{
  "n_layer": 12,
  "d_model": 128,
  "n_head": 4,
  "n_kv_head": 4,
  "head_dim": 32,
  "d_mlp": 256,
  "vocab_size": 2048,
  "activation": "reglu",
  "norm": "layernorm",
  "norm_place": "pre",
  "norm_eps": 1e-05,
  "positions": "learned",
  "qk_norm": false,
  "attn_scale": 0.177,
  "bias": "all",
  "tie_embeddings": true,
  "parallel_block": false,
  "init": "uniform",
  "init_std_qkv": 0.0442,
  "init_std_o": 0.0,
  "init_std_up": 0.0442,
  "init_std_down": 0.0,
  "optimizer": "laprop",
  "lr": 0.00272,
  "beta1": 0.95,
  "beta2": 0.95,
  "weight_decay": 0.061,
  "lr_head": 0.01,
  "grad_clip": 1.0,
  "warmup_steps": 237,
  "schedule": "cos",
  "final_lr_fraction": 0.0,
  "batch_tokens": 16384,
  "seq_len": 384,
  "doc_mask": true,
  "train_tokens": 144400000,
  "steps": 8814,
  "dataset": "wikipedia_en"
}
Each number is 128 + 32 x the weight over its row's rms, rounded and kept within 0 to 255. Layers, rows and columns count from 0. Numbers have three digits each. The size before them is the row's rms in percent of the matrix's.

# layer 8 attention query, 128x128, rms 0.14, rows 45-67, columns 0-127
086:159086190178109090142074111124148155116113192108156115122185142177166106077121141148144150119067167115084148175124128102145153157138080113105099133152159164147083118111119134082155176164116094117132081122101141193147174136176124113133146115128089116107153144110174127148172154108170101123097182102135133145159133107181165094117097165197114178108155087104149091100066108207151124058130
097:081123116144076097074139114143155156119122090080106113182167141089164179147090127086105079146178078126131115116141141141138115085127108097096109117106117108177057091124109125123123100105163126125107144112139133114143125161112114133088147178158091134188071099128058157124112116115189131102148144151113181111188093133099114148124177172061182103131078160170091173179170151111098117204078
091:168115138116062099132192111163125138118121150170130149102143108099169149117144137152094105051150122141103154203101103160090106159098059160132125172166117097169152072090124159207179161159137140122109116099137138161053191136173111127152111121182152130087157099146094084124171106122123166078159189088117096136159088113124084156132150103110171129145151108152123058106120145158112105094104
091:142124088186159155158138107117116125081138102100157137111129134101123149160133120123135126133170116087092115073112149093122043081104144106125157135134096125098145064098167179091106134059077132144110133132055086081110134112140122151191195099168105177176149164063117148065123165079092142111150161129156131195098138112071120111131130147101144115118124121105150178118045168141105178141110
099:106105111152126150114123087062101078161094137107110144126092106136191139100137099147176152078131086081117152145070141176117198141097118141117149123147135124159097104157174129152191121120126111144139061144059164104206104152128143142064081125093128149134089119122133109108133107140179138099121149195111148049127072104090145148167165121098138132143107135114152099171189076107098097174072
102:149128163098090130149165123102140109198095148091180074113090131101132192147147105140098123186097139065155114077122122114168142152196107163114120152086189151186167129139127107158139105142218091138137119130120080162159117114097136138154106114147165034106138141141202127097128109087104152150094113099130030145080159127170110126123104113150126145116135138089144131150126148155106188096120
091:156113111158142157153109115126094119139092164131119167193170078155162157177137129091122077047153112143105183151084134106166080131151111182063119132078152137119129110134112117137094162054128123182135150117114112128106145146122062140138115073126137070094109086104095115152115121142169175104167132106164133130181099103077114140128162130099206083166163152161153154054115162118167096083102
088:033142152107088085057086110127172165088137105078117091235188087120203127172057111091098123118114110144123146157146138136129149097131123088127101118162125117116101113077061171148131128170108105110133167119178070109148150130122122125110134132121169138152091156120100108134136159144140081102135122123113153129148135156164203182121142187129122094111077120148110103151097122149127165187119
105:115110152135097097086107113132133119145114142171107108135093196124125155078143143149159159175116083143134169169111116131146167118072128135136126049134164169135067133202131087034145077144083151154124084159168139134078061151101103138169119117150116133173163131090223157126113123122162176124110160106137148123143106164099141128144116121109149099076172146047180143093116156108159120102122
093:109128094083133067124127149255142120089176093157082041172149099131142150129100134183132117128144130136165162146136092124018182083143101107160121141139162130156143156119121154099134159193088156155151141134103149100100126176063140119080102098102167126183142100104145135145145136153099170139118120127089119112113133109102134136135134085093058107099146113109144114122099144121122100124199
105:160130104154168096134192082149074135169124097131121087127109120147124098069059097102123097159105165123098086107202095145204133138132130175144150144116130134155110146132135104091195108143161091132117118145124076151180127126135140082162172116146165140136064153125138136168153099094119111151160057103123075147136106149169135124141095123181188134175111117174075139120084135158179190092067
107:081157173213077140129111153125072149141144147084078092111147114061126124170114177096104150166146157141118146115173083157120112136098149145157133115102127130147209127090121123158113155160129129112137216155210143154101124110122097126088131101186137173108188169144127105153115131125128151115165096116132172188149202101119069175103079157116107164149132103103094115083139118111103160084122
096:146124085197130139130134133106116109096110150111145155092124097092156144103103126127176118085132082163119147191111183126157136077089136101066126160136154180113126128181122091123117154093155201155121074088097063161217167157175120077112145173117175099170130155148172173138173126118124114056120092107105097125147067093146155126139166097108121091098132072137136112098100146130064116112127
109:119124123089081171143125185097181137129093126175120172111162141170118131180161137130101099168153084132123133145096143148095097073105144094121100122115094169104114099090134081076114139052058124154146212106123164137088113151145078145140146185125114156141165107108136191098114142171160174204109108124129137095159163073077172100093160170147117092109173142122098131104121166117177091099152
100:177105160097148070125158127179161116131129112112137150139162111124166122104103134163085108206156162138120106109154122125154132111108128138121090103159158136116111112130063130194149100113102163096118094114115070096122085105104121152145112056163069102131155105095134074055174146120137123138070103116160170132089152185158155231099116136141166126136121083086158149191178162129084135176166
095:087207049091140107143132075118180096141102109130148088135184099143130101092091097109122060074096088023110081162128157103121106112115093102170148156167117140169136147133162100132066135126154162150135160102120101127190131139150091136165105097084143130104084144080126121141108093176154116116140088148137145113216065141147126108112158149135086127098125143164153138132116123190143162153140
103:117151150158089218137120126064119162173097162080157112123132154086086128142101119117168169145156118119155099043154083104200127155190131100073139119118136135141155129100144112096113153171124112096138164123079157105173149154145104102088087132126177126098135153106130151135143088113136098147162135116106130127166171081163137074077112159169064163152177195159098099134120091181154126110065
094:120172178163131135131115131155108117155110137127166108100109183130113108113091135147085144142151185116153134108139102160093120154206108184159129185133110117140186114116121149153134170160151118110143116137139160125132169061133145078077084090132148033123197203186110102135138118079092139107218106085085104144118141143132138104133130146118056185152117144182173116131090121156136075116107
089:169131137089142056127103146115108134106095100140128133122078104125142084171154143115073171127122095176103097135129119201101112130113093162156124141149074133091109133063182051155161139094100146118130090117083104090194141093153123101105165132139106143083152174136141126140179133181138141125086103090093105090111112139134195140183161130165183074132190069193134124107165129098112181142126
096:139130176160113139205111152140133089128097126138112195157041094133166086145163165112105107155130151132060156152090113157107100110087147134114086079153146173106110106147085122133108178115111111156116125148082078165125135115172085132131146141067110132110124129081091127117115188198191098169100073119176144115131104126129129093129165146147162101093131125217175062109142171093151110119128
083:128119161102115173090171118122188092119162134104137154151148113119156159094084150082085134133086110126148100170188115127099131162143163166099098158121101134063078126159121183174170136117154108116193075130070122094111108177094074109140188161114081109099166196109082094136087157182101160085119117106099110153102100126095124101176155147162115131065129106164169155139105115139183134175162
088:113140084115141197109080103176129110121134148185170089160091098176091094160102062118137193077169155121111151097173121145139132190101097125180106101146127140123112073145089154139047134152099115143155065106113128197098169135158135141104133100126108127097161192114134117126082159177137154160138141094180092187160122115092150148166126112183155102132159105124134101082138153164110092085103
093:087181138092164106115150135114170109129156065111136133138189076147190139123121076041172106100152131113172101198123125093120151120150143119171111177108100113125088145146074158139088124113142058141155140130139093114155137110094150130116137113068074087143083099096133119138102118115156076079120113136100138067142089127182129148138123094083181122141140149124167117155142053083115169195174
# layer 8 attention key, 128x128, rms 0.133, rows 45-66, columns 0-127
091:126145105103149143098149083107092116130102097139113095100097145172131072121077133153139151121090162107115115178154139134138083138125112105128174127139114036119146055091169127102225111165137146171217101242133174101121093123149139118174128089140135135130089144143173069148176090156158112080159127109138145111088096137127120145133111129124136124161157082107126137068184102157145132126087
097:134138161175117125153116165098199215139158153120144122137157079087126161149153132161143108146127129123139127152098125108100140110127146107093051071125147179137095179138074131100017114126118137185071133015142098114098135165130117085086128146097101105143128120145070192142133156145101138175094084148126153148191093130113153139114124118129116118102120200114118118151160112093120115107126
096:158115152133133094134143147157115148153069164144147138123121050134174134099159179183129120133131121136107152153186127147128173184131103112156082155170104090143174074142113158156198173147158196081187098174080117082070185131111143104087174102171094070102172131159134112133184159132080112076152114136154142099108090132128101132137139105120095122132153119126131061137128091059124098145140
097:103127088134119133124120115143110037090130097154091167148122163153109148130143158116151123123100113138110099082203165135089111149085103086140161109163135035138156067133182121102178106126088143070150139179114182094119116148170132197154228093157118162137099170109109105102096122106110128146147114138113137130147126104126186142093143133158086153156133056149075180142113143135115183159124
099:123118131098134095129135103106111199119104178139113175120152118097145139120148139133127153115120145120115151168060126131101197130168116126064087098102158164121087133201097102145110094134124101047103158090085083147141138112106100059088057095100076114126149129121125175131165112128138140140108107206122134137150097146162186138143115118132169087113152136112176129230153116071115162182085
100:139159127089130108122126135147163150173106147073175139095115144084149137138122140109097107140110141142147100091193110139115166155163173118094113147141185232119151175132128102089101142126144123172120144051146091179145118118108078070068105115140144104116092086154181187158227140124128122130101103099074068143131111163148100144098105099096157137086131212122110168103109102137133116131167
096:152139135161137118081150144112089032105112118120089135161125142165140128117130130097161095100108125133088117148169125153143104151119100166136176137091126070142151055096162128128163169128149099160193108255104145109112147138168133240109163098127150152123163166137137070092118111126127110105106114160154126134134116106120128130117144127150125136197123024162110120110144146098113147112081
094:103138151145140127154101155116188217126148126120185117177164081114148122161109112132092128143132139116164090180105147140124147087141173094115044090139114202121096196144103140123059113124103120188102098022111108146078143167107139047105105150107101116146096104125098154119105139128143144157108102104142139128134106122107154125139097123139169131071157232095128101140140137142153089127131
098:172133091108153123078163093117101027117112134182129132122129159127070110126125121172128105148111117133075137152108136097097082129088073124120157110119147051113092113110201117154181124169133163145163091249142168131149126122155132255124151137141141156139134127146171129125148124135142091095134122151138125153078136114098112141151142129141142095183132049102138144094159133138101148119120
095:096130092196129113168136150156108074054141119134112072138130125134148049077054101164092113163104142121193123171120151141148149091092103140183180117112153122117144133161165126188145083129077178162164105226107150133145123143125137196156140133083119104146189157126156106102076135134088132063158135121129104116101104121097118094136145136120118144092170082122141130112109145115072133120180
103:140129089193175146116103066128110133219145097122125102107076114132060113120101151095119138145099150106148082077151150111187116149114093126114138156132157131099156147083159095055179119142162069110063108125139127105193102134151162080124155127117164106145147137148155123153117122113109058101052116110143085124147160146217115083147140117211132166134155130158123157175131133145117156133092
101:090132185132160163099128170186107077131098100085134141144073123105118146135136116106114104139070109107175108125156162163126094148150152138168141173131129038160177134105154120097186164169140107060184125147169150122092119118139162152157126158139123111126132133189119133142056130111165073137168123093133110120079190097092051103143155124082100162186109079109080105157109159117104108177111
099:160085102146158122120174104134102066133127131149089116120185148159105150133081133132122103150095109142091122154141116136131106118096097161114170123139125072092179085131155081147186122115153143208185084215066109123182144144180134166169113059087150154140111126149118082117099068152157148081137132123127100132152122138113105142117096103154138099164173019169100094081134144119143140109100
102:132133143127107130120140161144096063079121092158093144095148115133129114105148124125154123128102109153025127117137133119120042119088084112127167128128104069114137069124150126193153162118094097198181116236141182143140128122154166225155143126116165150147134167098115098101131135122155156148134121150135161135118099095091129127152169180137093088140135048114096147059149150131134133104113
096:152111149093141120157101112144198182127130166150197122155155092139147089137160150145080124140177125124157139142149122110128151135130177097104070112126153208117117159126107151123084105131097155120066122000120095121115114116102128051119147176102095096098114088140147164129171157132094160178120103109136167135152109145145143144101113137093170132045125210128133146168140131112158121107134
096:061143104119152139139110165047145116120168091132098091133142102177118131127120159069124155169087133094103135077111135126185129070163068111137155092135110115129135133147095093164125121062113158219200085124089067119158132148134124143116116139102209097169159114082141105115146107132095071100092057169123131108172150143115144139142086163160137086107148116143097119098153123131107066162106
099:093162152113111142118098157149173226132139141111190164105098182083122168153125125114153107145072153116152092130124128129126142108165171118110099161110078186150155168154119065061070148137161099184100132092175118126143132105145142038124062085120143121165109169152140160154161095119113148194115144145096113132105161124132125105118094154106120143124132191130127155032083115165139120102111
096:102158147145125150115140113213133180170131149127141132143113188104118150098076128098136125098142165126159113127126106166130140131153158161139125199187114173149167143141118123079115103176153128155083152048116134141084130095100083072130069070123134082116147133162096143147179113125016113128147119070139066095078150100103112062139135096113086151119106131117109122115059130128127111153178
092:140125126115156105173176133161147099163102138125139106132153102126143098132207133141093225148165167182095113118114101100085136135147114106136101136206111151071113144149123149123130142113111111056025109107082115165166104088101176080161126109098097137089144140124115148149141150112118148156077152133181175088127129145177174118153117082137143157060153132156148109195154129091175092123092
094:173117112142144119116111213127112073148137052155059140144155154185176123166178124095086094135112155146119146150076137129080078146140088136077120118127103099099113100111130142143117170136138129159076096158046173133146156149133128176154178082108159125114100122118143094081091153125177142084102098163132128146119112091071118153151177075228138100124137089159139116110139167101086125110124
089:150142134137119101156166111133142128111139136163179133108146097164086140161130145136163094165143141109130149153138119054174131066168096141178115141144088164078118167163058094159136124143115115020124139102101072140113193043142104125105118159121083138138123067136080124121130158143097130154120079129192107110117083061133158089132075124179138169086129187126165127139131140128161077157122
095:172113115119125134139092170171102138129110118150092117117104137140159094166106094070102166150174171156118101121117120139135092215095136149114140056156092127121143114068134202108090108103178083155145138150129187123110116138099160139067180069151110159058135134050142066151127130110164156100180132187113136153103131160078077092177177155141141122106147080127128142088136133148102115092147
# layer 8 attention value, 128x128, rms 0.136, rows 32-63, columns 0-127
116:138077126160151090114089140144152135169122116141159208155059124172098107170169142190162126065109090103098104121108119111165185131175081094162132143146136106120082131103116152092168128123103055136099125125132137150079145169146092121172135143192098151119095092035105101150137091187154095150125117148160111096169120154148142093117133153144148150180173131120110101104061107112145188145079
119:190113180081151151138086101113088141155134143099098098152145136144195146061101109111114159126141149138139194138060171085166147164166101172171108080054162126134153127168125157148118155111165046128126177124142130086142083125113160118079114117100125165150115140098167102083100108111138108108128189183154069160130134126091145134214134161145125120139127131157118043121108125156092112114121
111:106132068133104108137123108160177129136088118134156162146116128135111152159197131164190113155111113111122088099121091169171136106106144136133106193184094144182138179077091093071138154145061165136147096135056097143181121182146121123182117116167091089107123128092134176125192108098134203172125051087151128128102152137117172118100134142144115124108142138149151194113092086108166113094097
094:081177140174180059100081171156082130112153086164158146123095098090140103123148074127082110147154112146152181151123108129141097098101135173120133123106131096075160121090153061165122152175104171136141086117066144117090113075135126105154124105174172131147102099187138135084143138131094162155180086039094152123148111147155151178157109092143141096170148148098150103142169151078098076138100
115:086185138043088155147092113144137148061103115167120079118128151163109143127123110098156134129152072111124112150133247095138111131152098128175072122151141123110132116110121088146145150145094097121101124117165104148133145110149119115104159212103133139106139143171141091129116179142115085085115111185074216127173096208141094148183142104154110104106127149160104080122109103169121093116161
125:116138136132116165093147108130101127095078163121161107097190187148071122123135169097118116180127121063129101180134132143062159158062158087135129149140125170157147082086112163103168121159142163107149144122144128100161167115144161124114149160077153096100158119199159136112117153109134147114102174070101197096062112148190099105109135154091115135072093103141149159135170142200192080124118
099:204073153083151145122191109119132098177157136081142143169179145139124080067112145103117145168083150078159161079145109152166170153142165152097122109060167138186134138156115178151107087066161146148137156127126100110151080145113140139132090106129123105109112102092166112116158044113144141138139135126168067176068183132169094111127133146113107141062089105131131177115152112143151180104138
110:192094183116127101084162158115172114118124162117122058134190190130126135116155173139155131150149089115156134156084134133085179142069132182156135127131131165145112135137081141117109130140164165105169113142138103161175124099146138127078106154103149010092151118179147113161163147126149119073050132170105131137124149135112091172207129096118081150089144111174088154112124073161127139108136
114:144069065132167079093184096140164129094147117131117113132136119077140096071111081094146130157114119136159064105136126157177172155119133207197146102128182143125086127125148178152110058174206158159157052104109095121135092130128150143074115097075152129083101128162112155129074110160170156138118121096103069153137097142119121160114158107070122113144116121127167184123144129129171143139118
108:151100152083132106137108133151189115091135158130085098188116136140141164191131180158175149100155104184094126086097102104141147103168110132150110109187106134122092181176088142086082158105100122134138136138183122147139126173115101131154090165146115075119113108066096096180183134128111095133073121218135168110149140112099112134151107123142133153155194119162074121112032108134124194127142
119:076159137120090128127079128149118138135113148118153147061154175125124166082118156101126133125175121136101156137147182069097138138135180077112106152100130124091203112136164100158147155181060090124091149156142194131119141091139102095119157141119133175167113188220127082097153187157148133100133157117067166111104117151127099092148125149117119125118054159176149055138098113160108067118127
104:087180105081206103191128102140106096086138106123135134168149117148083058106060108101083141112107171122102071106169180117162114106165095078119131123085132100098134141118145119149149113061100113140111131118203128087080094152087144140111172156144133142147094103080126168156142130128092087150135136155166150156112101097140074089073145145115191127123147098049148146145176141122139188153148
110:151125103079108107121145069112081136130096101102152162239182144122148129143101171179132168164105141098096133067130165135191184139114128144119090080083178134144102094110103169120125192139127076134156148144134128113151118114126165134103156097121093135161136144046175105091077166035112123123119180147055096172110137086121118137126143098105106117123134149162117161135093161132124093111140
113:139084142106099166066170078110165121193086128109108116146135133116131188134145190161131117118114106132141139114087082101172192161114112146105129134132155140176128126185093202107092147155147136132125178143096143148198145174134179132143065085143134074152164192104198136114167108095143177098120163097079124106148174105136174100145095158139095142095125115187105120128072144098121099100097
099:150147103135130117094137113125148106122136103114095152173092083147155095153131096099154171092099092111122080095126169168195097166160076107212100169145137104126097095138142141133125099134155105107134144144123082151096144132127120126139154206123082114086111097079120080203078113187130047121127081181178109160201106141126119159184147139124130160144170130174121123127057083173151123140118
115:130127143136097145087138174107075145148119124091098174103112112090190140172137159086116123082135104102102156155104165120182165144174145112164117105092130141109117095210120119186107119146234069143125172139133117166136126142126104126084151136155122145143057136152084094160088130160138115090132156137122123155161140069139124142169115119128140133102140123219113032098055118181108141111117
102:131098163143099152139157101145137103244127135083147140229193167084104180095124167151113142140149110164135174100106109078132141131090134103095147076113174105136173163138112158115088122113125111140116162131145133090122121113095162140072092107122138091148186165177163094094153158076091159110110171129092110166120178126171073182140111118084089138101095095147126103142112130085112075116137
094:179099143079066162151118115135128137174144140102131126183161168111170156110141154177138101152145186117156166107107062121140081131161177142086110117132096150166123130165086152148098127066208114147128157125116134159202113191119154122121087080132149109169180192049116137062133122099138177114145104170095105141133152085117094105078101136114088119105057133145108120126110130082137139091116
107:127085130170105127124106127136120139175125101180137085133041134149113166129126137160126100062107066129112133150095137118165147115138075121154133101170167141170087151050111136122176123136117082134106074115140130106135151093136141148101147133102151113132144109089124191076094136141050136139205103094122152113158079124118083184175141075123184129231164150065119110117099127119135174143113
096:162085102181122138134125082109167138188151162106105149116143154151137130108136124155100107123133175137160154087091037083161141114114158147086135107116093116150118146122151174113117119151121088129104172143135162107105106182110106132151067084103150176157098124095144136097162069160198160168121161110204101033092125135123157100064126204140182159117071128099131098142110136104127116142078
115:172091174147104135065140170112093122202121086153177138124092109114103150161198142156142109094120106088140131119122127127129150132154038165153133143137134122115071092162120107126124160169179085136092105136123138171104139135152136119151106122178111091144134128142156106149130076116032120088174152112108133158182175092154151131180117049170089125114206132104098066125125118136126195120144
117:131118158044124154092161113118163122098141148156085087145155128185119132076115110086114134115104066124149081165144151097086124167142096150211123107150058152093180110161134087170135160140159123121134108101161136111114148127160132134074123180075108159088157151208120102118129130160091084078088205139117151114167150202108115167094123154143180159104121123110111143123167192140129099117149
113:104080093111158130137144090162218103094131134142080063187170146154087117116052196089119140094136094150142073134129140083165135125123123103165140136163126128152112145135103156115107086090143091131097139139160097117154138200108167153077157170073148084129159161140124115138118164161153092120107101190100171114147124160177051149098129092057158151154086105144125172135105119091141148152126
127:166100146183141134150095152133160122066152140134078064111144101108077118182120149114104121096149129150135157190119102078045160102105132122126118153138048103101117095192116100159104128158162142110142159130146165172125185160139111102119107117104139149146126125162096091136118137111136063128092147186125155072086128168163178070030100127153145150102111122104090132143159166110070183143123
106:112111097140123098175112132129150149068169151159164127170207125071128121169074154126063112151133128137135110116174153083063126089105156111106094069105129120050078139151119185134078086095169131157107139094184106135070115135137118146117118104114165167168127122144103119077094148118122093130104206141093133138094125141168089156057116114094096110118104116090136131149170183141131194155162
130:125172042162148168156151118100107129083109105102129141109174097080129112174104093073112131129110165108118088134135197129116157115138162117123121161138072138159156107133123055147132130109170158137159110127066117130184145152127127142117165118153085159102096129197140163153110135101124115126090101139162056189068079087094191073132137121165140112070088120102124211129141188132116130145157
113:113131046153134115137112101128136134116121120117116171070062111122133167060136059155187147117092158121142085062099152124171099143124143132143123167140148110139086123109164119120145113153113146142117117129064118183156101157137131113139119132103081127097117162105120154114121127159223174118174072158125037122179126177083166151207146162149100090139082158144164134117081101121122082134088
112:188080139154151098076112158126173129126171147087109190135143103132107115128132148163125146094176104168115163167110151097165245128153098134081116096114203123094167156167092163105070112126101150135157108133137131117106141146093103142101114099149153123119033081146112085188130110147130111160040121137183121165087103126177161140120130155110152130162156124166144113099128067151118140105123
107:127084109145159074073188158162123117140122089132171142125139117085079084109121125072138116139135154088139115096151119092177181129115096173155165150096186142114084134140164142150118069136244124156128094147152084172104110142106142176139138118163138101118090115120162106163119097193088119126147147122127101121138143070164102153103133058066132136135132102125137113124092088170176222127120
106:155114140180125113079106114120154133105109139128078098086122155148111190127186168175173130142157101164122159180047092149127166134089141137106143140145151113160165128093110133089150196210053132104152113168062178146190170113150155111128123090095131081089137142167195100134144145102146113142100092149067145107116107167138184130180119107138127154164126108185116136136114087090111089121123
099:193103150144101190120120096071115125229102145083144182095142144149130146118137167175134130091102136127131107133100133115094211142106143113082143122127082158173148107180099133120134184160157078123135172158127168119147139096141090104129095103121082151157118126160189128114141097103096120091118182101188073121058113097118182061094124179173129154092103105107116119129103139163089109096133
110:149124126150093205104155110102082138158100144097150147065145099093134135164075158113112129064140154086107105117121189074145143179120152114082144178082083151125146044192131082165120145140176111136113180118158177123142155081138099116113172131136141140149127150185106121117121138095097105060154114119134117164127139075115139077116135156160148087116099169180080117123080183184094087138120
# layer 8 attention output (transposed), 128x128, rms 0.133, rows 32-63, columns 0-127
121:120165126144152165124143159170126095110085126094122120111197135090187147114143120129119124149122056132162087143148155159090116129128119165163163175127181113140159119138155098141054143110091118187157172106130110134196138111136182130093133121062177110139169167152092130099111055145156147098185104085094121098113185138076121164117078073084094103112135093148127063147115137134107083145198
120:113087094133112105120137123149166129113137107171152141146173146113109120165084140108057126150149112165128116099169145115113114146095137156181134149135071143126120103159082163099157120099105180077122066141091133085145104120127141141156148178204117141067134136115105118206130184158094140153160087099151167143095158159139079020126151099188074148132146109101165104112092168097148047144143
104:139158154154147154155152123096099126158122101046150113164132095126116159087141120152177137114119111125159164167125099111156119156118091072134138115117160052149146120114149110181099098172214156086176189153159104157040174129114105125119156077101177095143157102172089112144112109118163129085171165117131114114136127146117103181102113127062155108122091103161099066208126116131113187130097
098:137128107073099154134133143075121134148105096148123096179170095156106136149143124107116125126115150041095106113140149103153163095109102081152129101160110095146113078194123135076102110113185140160137151167205093171172100182188129170077107176131159145134125143136136139128094107095137066129101125164102087178112113109178129094111204159112119094096116131089084171167165089179128158127065
109:128140173153104067163169125116155067203135130137143141120125191088120121075064100119132114134102095137200092076155103100088096145155120134130140120113167086099166145157104095136139131118137077111115134110135181074139134096110116200133125161176163136137096157073189151162145126102147145186120104129113050139084149127187129109088141168138116145191169072084116132113098154108071120157131
127:162144157118149100201137153096128121121166125139114160139036108116105159142177135111138128133170130161135144087097147120151062148121112144129115069095128133125063205124106075177116127118134097086107139119126092143130138102088099201140167088139078117125108096078127122087119174126154175197130119184148089166197101105118150164156142127116181147181125133163043148086106155121111157126098
098:135126128187147151140122151122116155098173088111125120147096131155123141150106114132136155092167133191094142175063133147174131115153114101148123140160066127183079128098092129111153129130091200088116097152060131119076135143087111110118137123097114127149166135167042120158101156168096169088150121181178203121148093156047119081165142107165124157154070119197097104151111159097135108090153
112:148133130167137171180126092139175098116157071094170194120066156097119130152144162125142080091103094172151106047137094095128086136160130093147146152121104106132102160072080111082190130064101130105158161116126163114066079096076146123177193085130128135170095138106121136118141123111123171126158118131154136197130123131147176095119152184123154152144072141164103129119056170152131162124130
114:114141170118119175114101188122133076156083100124128197138079150191138142197165175115132113082157154164100159120120149139103094106121134083086122159131027125148149075135122124121132181145091115123102242178159139136094107137112089157119152122082118142161150111152154137195138155136098159104160122082109148115123070062121158095103185134090102121154094119165129099112102137129134138103121
115:131138137174139194129127090138110110120152123091135148076158162048122107086127120152153156138077077146161100116129093160107129164154152137110160172132156119098176109116148090124202115118129123124169117102069170106119144093076171061177145103147155113121127168151160130091165063117115138056161117047117116091104209169147147113111087167140128116106124130131183117194074142142144108154156
125:149105078100147061128189139081140094181142149160183121139121112111111131133087105160113112136097129143109114110157097107144090132080134175161088101156192129101145188180109119139113113082113055074096076112130107138175119147146092177149139206191147128063139124079148135138116124161146153191080129164123092142130110137131140185115173098157166128110182104084094183124122149149075104124137
095:098166164123158128140110117126100172116126198171105101097088100119125151124118094117120140154102155105150154188072151187107140091170199163089103124150136191134149155179098135160102125176141089190089076101062155160174132117105116089091011137114112141155154150140164115115137139122130124152143092148142128092104104105077127088163093134174062131122133180135160109104144081115127079132134
110:168137109102160110161116136084142143104136086145150139107070120106125154102155127121118079121197135153132104144146154099119140110105109095174145155191071168110153102125116098189135090102160142115101106148065099146136146137110130141192066089158123088122136113175150139182155127152173104124170083130170138078181156175124094093072164124201100163148101107118155078143135184051095113141057
125:167112105083136123140106132111152150111171057105151114122112166155135117133167157148117150137167098164114150129161070098152115134111097103155184117144112145125068135100117117142169085087109172094179133122086116174073178116145089120162208058163110060054127122095100091166104128185100155090162151107156165137148203183099104144111123148106190115130166105104108084125089171146118138128142
092:101161182174100154112119154157172104124108138130151132120145185082130163127124141152152099133151093158185116106135121104101140086126161122140119149107148156125139156132153118098087176155078151235122149095174164099113151124119107137144099118120186136196118167116139172105124112118105165129173146094079111082061162123138107100120086104119067127130128108083128098012110171097136103050168
108:117114086149126158085111158155164107122090129174128093147110130117137091122114143184096151154170066130122094092155136114122072131073073130169120144137133142130118151121143122079135114104000185088126136122140139083151104137088176148164108153196142127095169164094158140134103105161114143145158146082105124114080196122122181115126190137177132116146152120050109122142136187117133076117146
099:179121066095169082155129096091126169093168057121175110088101115153116101131158100102114100097117157202100142155124080127138151082117158134148118123164092161117083133127101100126185150119133147151129079121052112154159119162141088076193150100155081121103097128114119134170113105164163110130092130129150191159142115212119147092133165183193143122091157145139089086114143167178118136109082
090:150088083131130091110128112124147117103129112136132095135113107164136103090079100151134167117139160129070149154145089139156141174107086088147121114147119147143138065026131161177182133168123186038122126161027131133097154135101139110133177087144125101083102123172121099155117146162154119093125120103197163130137147186087118131140146130158175124150128088161133127218134138108167108187112
112:168183117093106135163158119125147141100126068094071160139186101160172121115155090062068101147130129100176131110153162173090096130153134146105155178109087089098175108078115161179091178075105114171134181123155130128172116151150167169097165150072124150157132144092167085127143080116155112133108155070093098093121131156128102100075113176090058107136168140143123106145138139145138135194105
097:135137077100156170075156132155094159123114110149142111140158147137148094177136101142062171129144132170077127123110148172140149150067173150109124139111115125127112091111158157157125162153154115117085082139095090192128159128146114088104184148140105101039157114150047085138106155150052142094135117118151148140157139171104121175175115006089155078097143128175153118158122124146143108140125
114:154161104139079128114124132167202131085140085086067114171135128143160130108132120130099093159185074114138080125151122113137120098171084136129159150142142144123088119149154134072157106044061172183204156100163124091121086101138179138064131128086142110181150139134113135120114110121178139101124084104122152157113203186112141109088131209111156116105150120078119107120163155152085100139144
115:125162157182064096113171143141142104150102113133145145146082190092143087147144120083115092108120107125160127110111127134090124120159129134099133184062126107128067134194118126108144109155107076100092137121117171036153140106107130179154172140140100108104062149099204128138128176132117164138150106138101152168138110051170136089119162119085162153175169150105150137074070154150084141165186
110:168155157101141119155123115131112115125132135143147167046093180152146114104165088120155170088066139158144168113098097142065109099164193151074130145123108195122135150104098111163128199164103067155097166096036181166134125095093092093188149097097155133114076156102209101110141103147099174156154135086153133094103125143109140101133104113152111118152145165159153101095113138169127125119123
127:113108126124125132128130057208129122178104180151101142079085204128154095098137095126151192116124124078077122105134143116099143154094132213102155137128150170133075124131174127059121093128140082148134093133091145133171103096099182100137159129122123112071092117123147112065129124101069147166125105144163121155152169097130129164151112100117196108110116170135207203126122093165147132126161
100:134129121117182135132065113100090067164114158169078118067051150178153096101136108105093133130140124140075115160093151160106142129136135162101138154166099140151131093139150108117169169160132049085095104191051144127209068123095162133121084115133088121094110114151174119127151128132130110118095082153155129117151129147141167118165174142180153108163129112153164163200166117109124103175076
122:107133182149137114099124127168095163162073168120127155140035120130105163117139145166169132100150106075123196159115151065101153119101089181129104098100101120146093160131171143110083077191135136090133141161189179104054119126121122116164084131127127119181165072123113138139139163108111109187149167170161192105121132059106095155122117152145099149113086163106164126109163073098123133101103
106:097122165139115088087127164113186082189078118095189142160185134134155174145093181156134113094113110160133134135134118100114156137124137122157093119138116107127179118125115165155078211120137122099135187132222116158052132150187067120127144128128199133139154094144104143185124150124099141113143181085112146130082112122113096149091121064089098119134143073095129103129127105050132133104154
119:076117109127161225146130118191066107132110105104147150050130143087113104201189136102184140130097120146130093110168133136150082135078134165159149165145100077135126134150133080086134098083091142111147115181121158149169150101132153095153139182127093131092205176154072143092113089159118137096136080141095128104081132138116146082140183109161104122109107151144102111150087153165137160080140
102:134166149095078181112105184152156142112113108131105147116073094156135157153167143162127114109159090156085134123100153117105091089151148083083127171177081175165138152149111117087140167089016131165115186087110141152128078114086157088086088129082126120186173179148117134133129109150111165115120114096132149110117139123072181120148180171137130092105088166161124085173178169136110085114119
096:127081104070115163143173097135161162146165085097189193129179144109102139140156143088171116097090098129169099063197106045150126148122137135135144117105122158092113153109134118107095093052189116147139164088170086186108155113160118073168190141116163120127125110101089138115126119125117141172154154124122112138146143133168081152077112132103144155095104165143118135094082140186145184069119
101:140132058139132107104180120201148170054164123137119111157107133087142147152154100136103115147180086169099129171149130130152142133069110198168141132108135114093049200107164143132090063100088151090152071119132109112120140106123127095160189143128075114079193066124050117109121152138127138145149130138159189151198139135077107170143139111124137155082132134123146114091120136118107132138146
108:196097100118089043100139136177159097085104143169121091166043121125126113129143114172134135138172131093110149141132136140105108137085079167180139098144150128102110167121165164167126113067060139076141071147159169107109142147124130193159126159175096100116160102102143106108107140141137130133113172178128125130110179097091153157176142136167118109102177114060149163062140138070105085111153